Part of a small language model's weights.
Size: 10 layers, MLP 512 GELU, vocabulary 1024, 1.58M parameters.
Architecture: RMSNorm before and after each block, tied embeddings.
Training: 115M tokens, 3501 steps.
Each number is 128 + 32 x the weight over its row's rms, rounded and kept within 0 to 255. Layers, rows and columns count from 0. The size above them is the row's rms in percent of the matrix's.

# layer 7 MLP up, 512x96, rms 0.17, rows 435-451, columns 0-95
size [ 95  99 105  93  99  92  93 103 104  98  92 109 108 104 103 107  93]
[[160 140 161 115 199 124 158 133  93 187 127  71 150 104  59 173 160  92 130 117 217 140 103 111  93 152 153 119 112 118 107 139 178 130 137  32 128  97  99 161 125 150 170 153 129 141  96 165 125  95 117 118 117 197  99 133 127  98 139 117 127 114 181 162  76 142 162 123 140 123 124 129 111 123 136  89 140 129 148 117  98 152  95 108 148  94 126  87 113 227 100 111 170  96 124 130]
 [ 86  83 107 160 132  95 150 138  84 114  91 129 155 106 118 140 140 147  65 126 118 153  58 146 119 167 127  89 151 110 129 155 133 163 156 154 113 166 142 125 188 118  70 122 118 133 175  84 179 128 184  93 147 153 112 114 115 139  66  71 108 124 128 149 143  89  99 142  90  78 148 161 100 150 154  91 164  71 128 133 159 123 174  85 104  98 135  93 135 131 126 203 196 189 154 112]
 [114 139  63 126 123 129 199  86 129 143 146 119  81 108 134 134 108 164 175 197 148 123 135 137 178 118 151 103  95  92  87 150 157 148 163  95 165 177 161 130  72 156 122 144 169 155 167 117 145  57 142 111 115 107 180  91 164 113  89  88 141 177 108 158  92 146 125  92 151 132 124  78 118 151 115  58 133 132  69 149 114  84 138 213 128 130 125 104 141 148 133 179 133 141 104 153]
 [ 63 117 187 162 153 142 152 105 144 105  93 101 103  98 143 168  62 114 142 145  91 164  42 101 104 212  96  82 112 132 148 145 164 158 113 139 195 104 114 102 112 103 133 141  82 130  71 140 151 124 124 118 156 134 120 128  89 164 124 106 154 141 192 112 162 169 140  76 176 110 123 154  82 160 102 112 157 126 141 148 135 111 131 143 163 116 159  79 182 126 124 130 158  64 161 117]
 [187 131 158 151 100  96 134 130 103 151 148 153  90  91  94  92 117 150 102 100 102 157  88 170 161 142 150 138 131 129  90 135 110 150 178 150 134 143 175 173 127 207 121  94 132 149 118  64 130 146 104 158 138 169 113 130 130 156 191 144  54 168 155 148 123  67 150 155  95 104 117 142 108 148 173  96 160  79  91 135 117 128 114 106 156 139 161 131 104 178  95  53  78 189  87 143]
 [ 77 163 132 131 136 116 148 133 115 124 190 152 134  97 190 165 119 135 135 125 166 159 105 180  88 178 147 169 112  79 107 127 160  89 157 139 141 111 147 105 134  67 110 135  63  74  97 150 106 160 180 145 134 101 150 140 164 152 169  89 148 113 139 145 104  97 112 127  98 117 143 152  80 143 171 108 193 114 138 130  95 190 170 130  99 168 134 135 164 194 158 211 171 127 159 109]
 [132 124 157 161  74 131 138 176 122 184 176 100 119  37  81 122 187 140 155 154  94 154 142 134 155 138 102 134 129  86  92 166 128 124 156 211 157  85 146  93 177 117 102  80 133 115 160 145  81 132 111 127 129 104 134 116 155 130 104  81 114 174 121  94  95 169 147 139 201 119 150 201 114 106 206 113 157 172 116 141 144 145 119  89 125 147 106 125 158 149 129 141 131 156 115  86]
 [ 92 145  82 117 188 114 125 146 152 123  71 138 140  96 148 188 131 127  94 145 142 122 112 180 104 149 141 135 143 147 123 143 105 183 164 143 113 141 125 131 102 118  79 129 113  59 143 119 175 125 104 105 236 160 116 122 155 121  96  81 134 132 155 128 152  36 137 102  80  86  67 119 133  71 130 108 132  88 114 137 171 139 142 124 160 140 118 152 162 146 131 179 161  71 167 178]
 [141 129 110 133 127 121 207 100  89 140 145  96  81 117 122 162 147 126  80 143 182 133 136 127 150 103  66 137 134 170 168 169  93 137 147 130 141 138 122  60 172  72 121 124  93 151 160 124 190 101  73 131 133 144 166 140  76 163  95 140  97 167 112 111  85 123 149 106 113 176 106 144 146 156 153 122 121 146  72 112  79 112  65 158 187  89  37 113 170 142 110 146 149 113 128 140]
 [ 60 142 126  98 105  57 122 161  93 141 157 172 137  85 153 128 160 194  96 153 156 201 165 173 100 170 122 115  80 117  83 142 118 139 104 109 159 146 139 118 103 146  90  86 121 164 160 114 161  27  89 114 160  90 168 124 181  95 142 159 131 119 121 119 119 103  88 169  99 123 151  70  88 134 164 127 173 106 115 159 140 134 136 148 128 126 149 123 106  83 153 145  89 156 150 149]
 [ 96 155 134 179 155  88 164 118 135 164 132 147  77  31 119 144 163 237 108 110 118  69 121 117 133 166 100 112 112  85 106 111 121 210 186 154 153 162  97 114 138 182 101 154 142 145 160  92 124 146 102 135 142 127 127 143 162 172 170 190 128 158 128 143 121 155 109 110 122  80 140 121 134  86 144 112  70 120 105 133 118 153 121 124 148 141 166  77 113 125 164 156 116 129 122 180]
 [177 127 149 139 103 136 159 176 151 103 144 123 148 108 109 128 110  66 116 127 143 148 136 144  75 103 110 186  26 177 163 110 102 138 139  96 153 156 123 140  99 104 122 149 112 133 141 123 198 116 160 142 184 106 166 126 176 113  96 104  79 174  62 111 114 200 127 151 187  86 147 141 101 144  97 137 150 141  89 150  72 147 147 120 104  51 163 146 130 164  95 127 121 103 135 131]
 [ 53 133 111 126 147 116 109 107 132 117 125 118 138  98  97 133 150 137  70 146 202 142 138 133  93 126  99 204 106 177 145 126 112 113 145  92 150  97 163 106  70 143  90 106 158 175 125  79 143  49 132 130 159 151 141  82 106 180  66 177  73 130 143 123 100  95  85 115 126 163 119 106 145 161 122  98 116 117  83 168 163 121 152 150 105 151 114  87 127 118  90 169  94  46 130 139]
 [138 112 127 120  94 116 216 104 146 153 108 115  75 105 144 154 188 126  89 128 182 148 107 143 140 137  74 102 117 150  86  84 121 145 141 121 124 219 108 181  73 162 101 101 146 135 127 141  96 174 126 133 125 169 138 117 134 126 134 157  71 142 134 195  60 180 101 127 181 135 143 146 105  97 120 100 133 106 124 196  77 117 103 133 128 142 162 115 115 182 142 102 119 185 130 174]
 [148 128 140 137 101 131 177 154 121 104 114 145  98 102 102 140 174 172  92 127 137 137 179 153 133 103  93  83 145 158 133 162 118 167 156 136 115 131 141  97  96 131 146 146 109 165 145  93  65 107  99 186 181 221 117 191 161 170 115 129 126 188  80  93 148 101 108 171 162 147  99 151  91  86 159 114 163 102 139 196 169  81 162  81 145 141  84 152 153 150 122  98 103 103 123  90]
 [127 171 107 122 119 150 171 112 142 151  93 130 153  96 131 172 155 122  60 111 113 156  90 145  95 136 145 140  92 164 130 130 137 116 137 115 153 102 117 116 199  88 163 111 177 136 133 149 122  79  95 118 124 135 153 152 140 136 147 148 125 146 151 122 129 122 129 110 123 130  91 168  76 148 223  67 198 103 107 186  72 105 123 146  68 141 135 128  56 186  77 116 121 108 208 105]
 [139 148 129 183 107 108 141 155 211 131 166 137 154 134 117 127  97 161 134 121 107 153 114 103  97 153 105 146 111 149  88  99  53 137 188 133 125 122 179 166  61 167  66 121 149 106 202 116 166  88 123  85 142 183 125 107 167 137 100 177 119 142  95 184 115 136 154 168  92  92 120 104 109 115 106 150  95  79 133 173 129 126 165 122 169 116 152 181 191 144 119 137 157 143 160 153]]
# layer 7 MLP down (transposed), 512x96, rms 0.145, rows 435-450, columns 0-95
size [ 81 104 108  89  97  74 102  98 102 107  96 113 112 106 100 103]
[[113 125  85 155  57 110 123 113 149 128 107 187  77 113 200 132 143 177 100 143  99  98 154 144 114 133  90 133 155 100 160 104  90 174 138 149 170 176  33  87 135 166  81  98 146 141 137 104 111 150 129 135 136 100 146 141 167  94 134 128 171 135 128 156 187 140 142 123 133 110 209 127 139  96 161 161 144 150  97 116 113 108 144 127  20 136 150 161 143 107 148 122 139  93  92 129]
 [135 123 130  71  98  94  90 125 115 120 163 165  93 146 162 137  71  82  85 169 130 150 100  94 147 170 120 171 160 117 184 110 100 119  92 187 198 140 175  66 128 128 186 157 134  60  86 171 119 137 100 189 156 129  80 149 128 126 131  72 105 151 170 151 121 134 105 170  95 179 138  93 105 105 147 106 113 175 136 107 150 132 133 123 159 105  96 172 116  95 154  88  93 125 135 136]
 [ 62 102 155 118 107 143 148 143 138 159 174 120 133 107 150 189 198 106 115 120 178 124  83 104  90 103 133 134 122 105 127 104  90 128 174  92 166 114 230 150 143 168 119 124 115 119 139 139 155  96 142 154 117 124 127 138 107 108  98 142 105 126 145 170 107 155  97 117 138  86 151 142 167 178 186  77 114 118  94 171 107 136 184 141 155 102 111 200  53  75 105 143 167 151  88 144]
 [160 148 143 142 131 132 129 154  41  86 165 153 158 176 140 127 182 159 101 108 191 143 135 163 159  77 158 155  90 141 125 120  85 126 100  89  39 104  66 138 129 183 149 126 165 131 144  91 141 122 116 118 105 119 118  74 156 117 180 174 159 147  98 140  94 116 137 154 100 152 157 128 194 120 163 166 132 142 144 171 117  84 103  90 105 138 176 164  82 122 160 102 120 162 119 164]
 [113 132  80 106 190 130  89 150 137  93 156 105  98 130 102 137  96 130 197 160 130 104 105 157  97 111 169 131 109  93 104 140 150  71 136 108  68  69 128 137 199 176  96 115 155 158 182 161 121 114 109  85 143 128 108 111 107 172 130 164 176 196  96  99 133 147 137 190  85 119 154 157 135 158 131 120 166  79 179 114 126 144 171 136  85 141 116 191  97 107 115 160 138 131  94  84]
 [103 191 118 109  36 122 126 141 101 160 101 151 133 173 146  95 180  90  86 143 123 116 128 154 119 132 118 149 163 153 127  72  94 158  64  83 119 122  63 112  88 131 173 141 120 107  80  90 170  90 111 106 150 168 118 122 142  78 187  62 128 142 100 194 166 149 119 163 122 148 130 122 118 108 118 168  81 154 150 100 165  76 114 101 107 132 134 146  85 128 121 166  99  84 154 134]
 [126 122 194 152 127 150  56 166 121 121 115  88 128  81 178 118 160 137 126 145 131  89 131 109 121 141 114 165 170 151 157  92 150 131 112 102 136 133 208 142 116 101 174  98 130 151 164  69 164 142 153 124 179  90 114  88 188  86 190 141 170  74 164 123 142 123 113 119 131  93  74 124  72 123 125 123 141 195 169 150  71 118 195  94 130 137 122 115 110 158 128 144 160 120 167  92]
 [106 113 183  75 101 125 142 138  68 128 137 171 147 142 121 137 152 136 120 157 112  92 148 140 105 115 123 146 133  92 203  47  96 144  70 128 123 112  61  90 155 131 149  86 123 173 144  57  59 128 167 144 118 139 169 162  77 133 149 117 104  93 145 110  60 147 161 127  85 200 132 168 136 144 112 159 119 153 140 117 116 133 124 162 164 113 111 118 101 144 161 130 144  47 126 100]
 [155 135  96 139 140 119 105 144 117 117 106 151 100 161  90 130  68 149 202 150  67  89 125 152  76 131 195 109 103 112 111 126 180  94 125 142 117 129 173 135 115  65 122 153 124 137 161 129 109 109 171 129 130 135 131 111 129 134 118 116 165 135 169 162  62 149  75 154 175  75 132 137  68  99 118 151 104 111 170  97  89 202 203 135  86 169 182 103 124  98 129 108 120 110  86  92]
 [163 133 124 137 138 186 168  79 141 129  89 145 107 125 140 126 123  80 148 123 133 108 135 135  88 130 196  59 178 110 122 118 136 109 133 152 144 145 204 179  98 177 136 143 111 127 123  98 163 210 148 147 108 174  84 127 127 114  81 112 106  98  98 155 155  98  87 135 100 169  95 151 122 137 106 130 100 172 187 176 123 105 137  89 114 120  77  82  71 148 142 120 219 127 128 112]
 [144 122 113  43  94 142 110 126 117 136  97 149 121 169 138 153 120  99 135 146 147 162 109 169 150 137 134 116 122 159 117 155 186  78  48 118 176  81 150 157  93 105 147  91  98 124  94 151 138 118 106  93 113 166 112 154 120 103 133 123 164 130  87 114 120 142 103 116 150 156 163  79  28 171 130 119 145 142 157 136 145  74 136 165 108  66 139 172 155  98 134  96  59  95 149  53]
 [ 85 144 149 140 158 138  65 114 122 128 131 142 106 107 150  88  79 118 130 143 119  88 160 138 174 131  90 126 112 144 142 191 136 108 135  82 156 127 113  97 141 112 158 128 130 141 198  92 111 143 108 140 105  94 135 131  85 121 115  70 106 105 150 110 136  51  86 187  70 158 138 134 176 136 109  76 150 169 151 110 184  87  72 126 142 147 151  93  96  43  69  83 110 141 125  80]
 [186 114  79 151  84 149 158  96  87  98 200 130 175 154 121 139  99 118 158  74  95 135  99 167 155 120  97 114  96 170  90 136 148 147  64 157 142 102 184 118 109 138 114 119 140 113  58 157 168 144 117  88 162 159  72 132 190 125 126  98 189 114 176 174 125  76 130 141 155  95 180 143 151 146 138 147 115  73  73 115 139 144 138 106 109 109 166  96 118 118 157 110 105 137 171 142]
 [113 132 177  81 178 127  82 155 157 115 120 148  65 171 112 127 123  34  97 142  99 140  97  86 151 131 148  78 123 117 166 144 125  76 144 105 120  97 127 131 175 183 175 155 126  83 137  75  97 121 161 128 109 126 114 133 105 122 163 140  85 152 105 123 229 114 152 136 103 111  98 101 101 141 155 145 117 151 178 157 117 162 126 121 115 167 117 151  81  82  74 142 180 111 179 135]
 [158  84 101 136 112 147  87 151 135 143 171 143 106 156 137 165  82 147 134 194 144  82 141 155  92 117 133 216 115 143 191  90  94  50 112 183 104 121 122 107 134 129 136 178 128  72 184 151  92 177 105 151  93  88 134 153  98 116 106 113 196 134 132  99 145 152 162 216 136 123  97 112 138  84 134 126 117 128  94 117 140 134  79 146 122 148 101 110  96 124 146 158 165 103  83 132]
 [142 110 160 166 104  68 119 108 122 159 141 164 101 158 119 106 137 109  84  96 131 139  81 150  90 178 120 158 141 135 139 206  94 136 198 168 124 144  39 150 180 194  85 169 169 124 126 115 155 101  83 144 143 158 160 163  95 137 138 137 178  99 137  86 143 146  64 147 116 155 131 112 153 101 106 133  89 147 147 122 174 134 113 107 115  45 129 116 159  77 135 116 121 126  86 116]]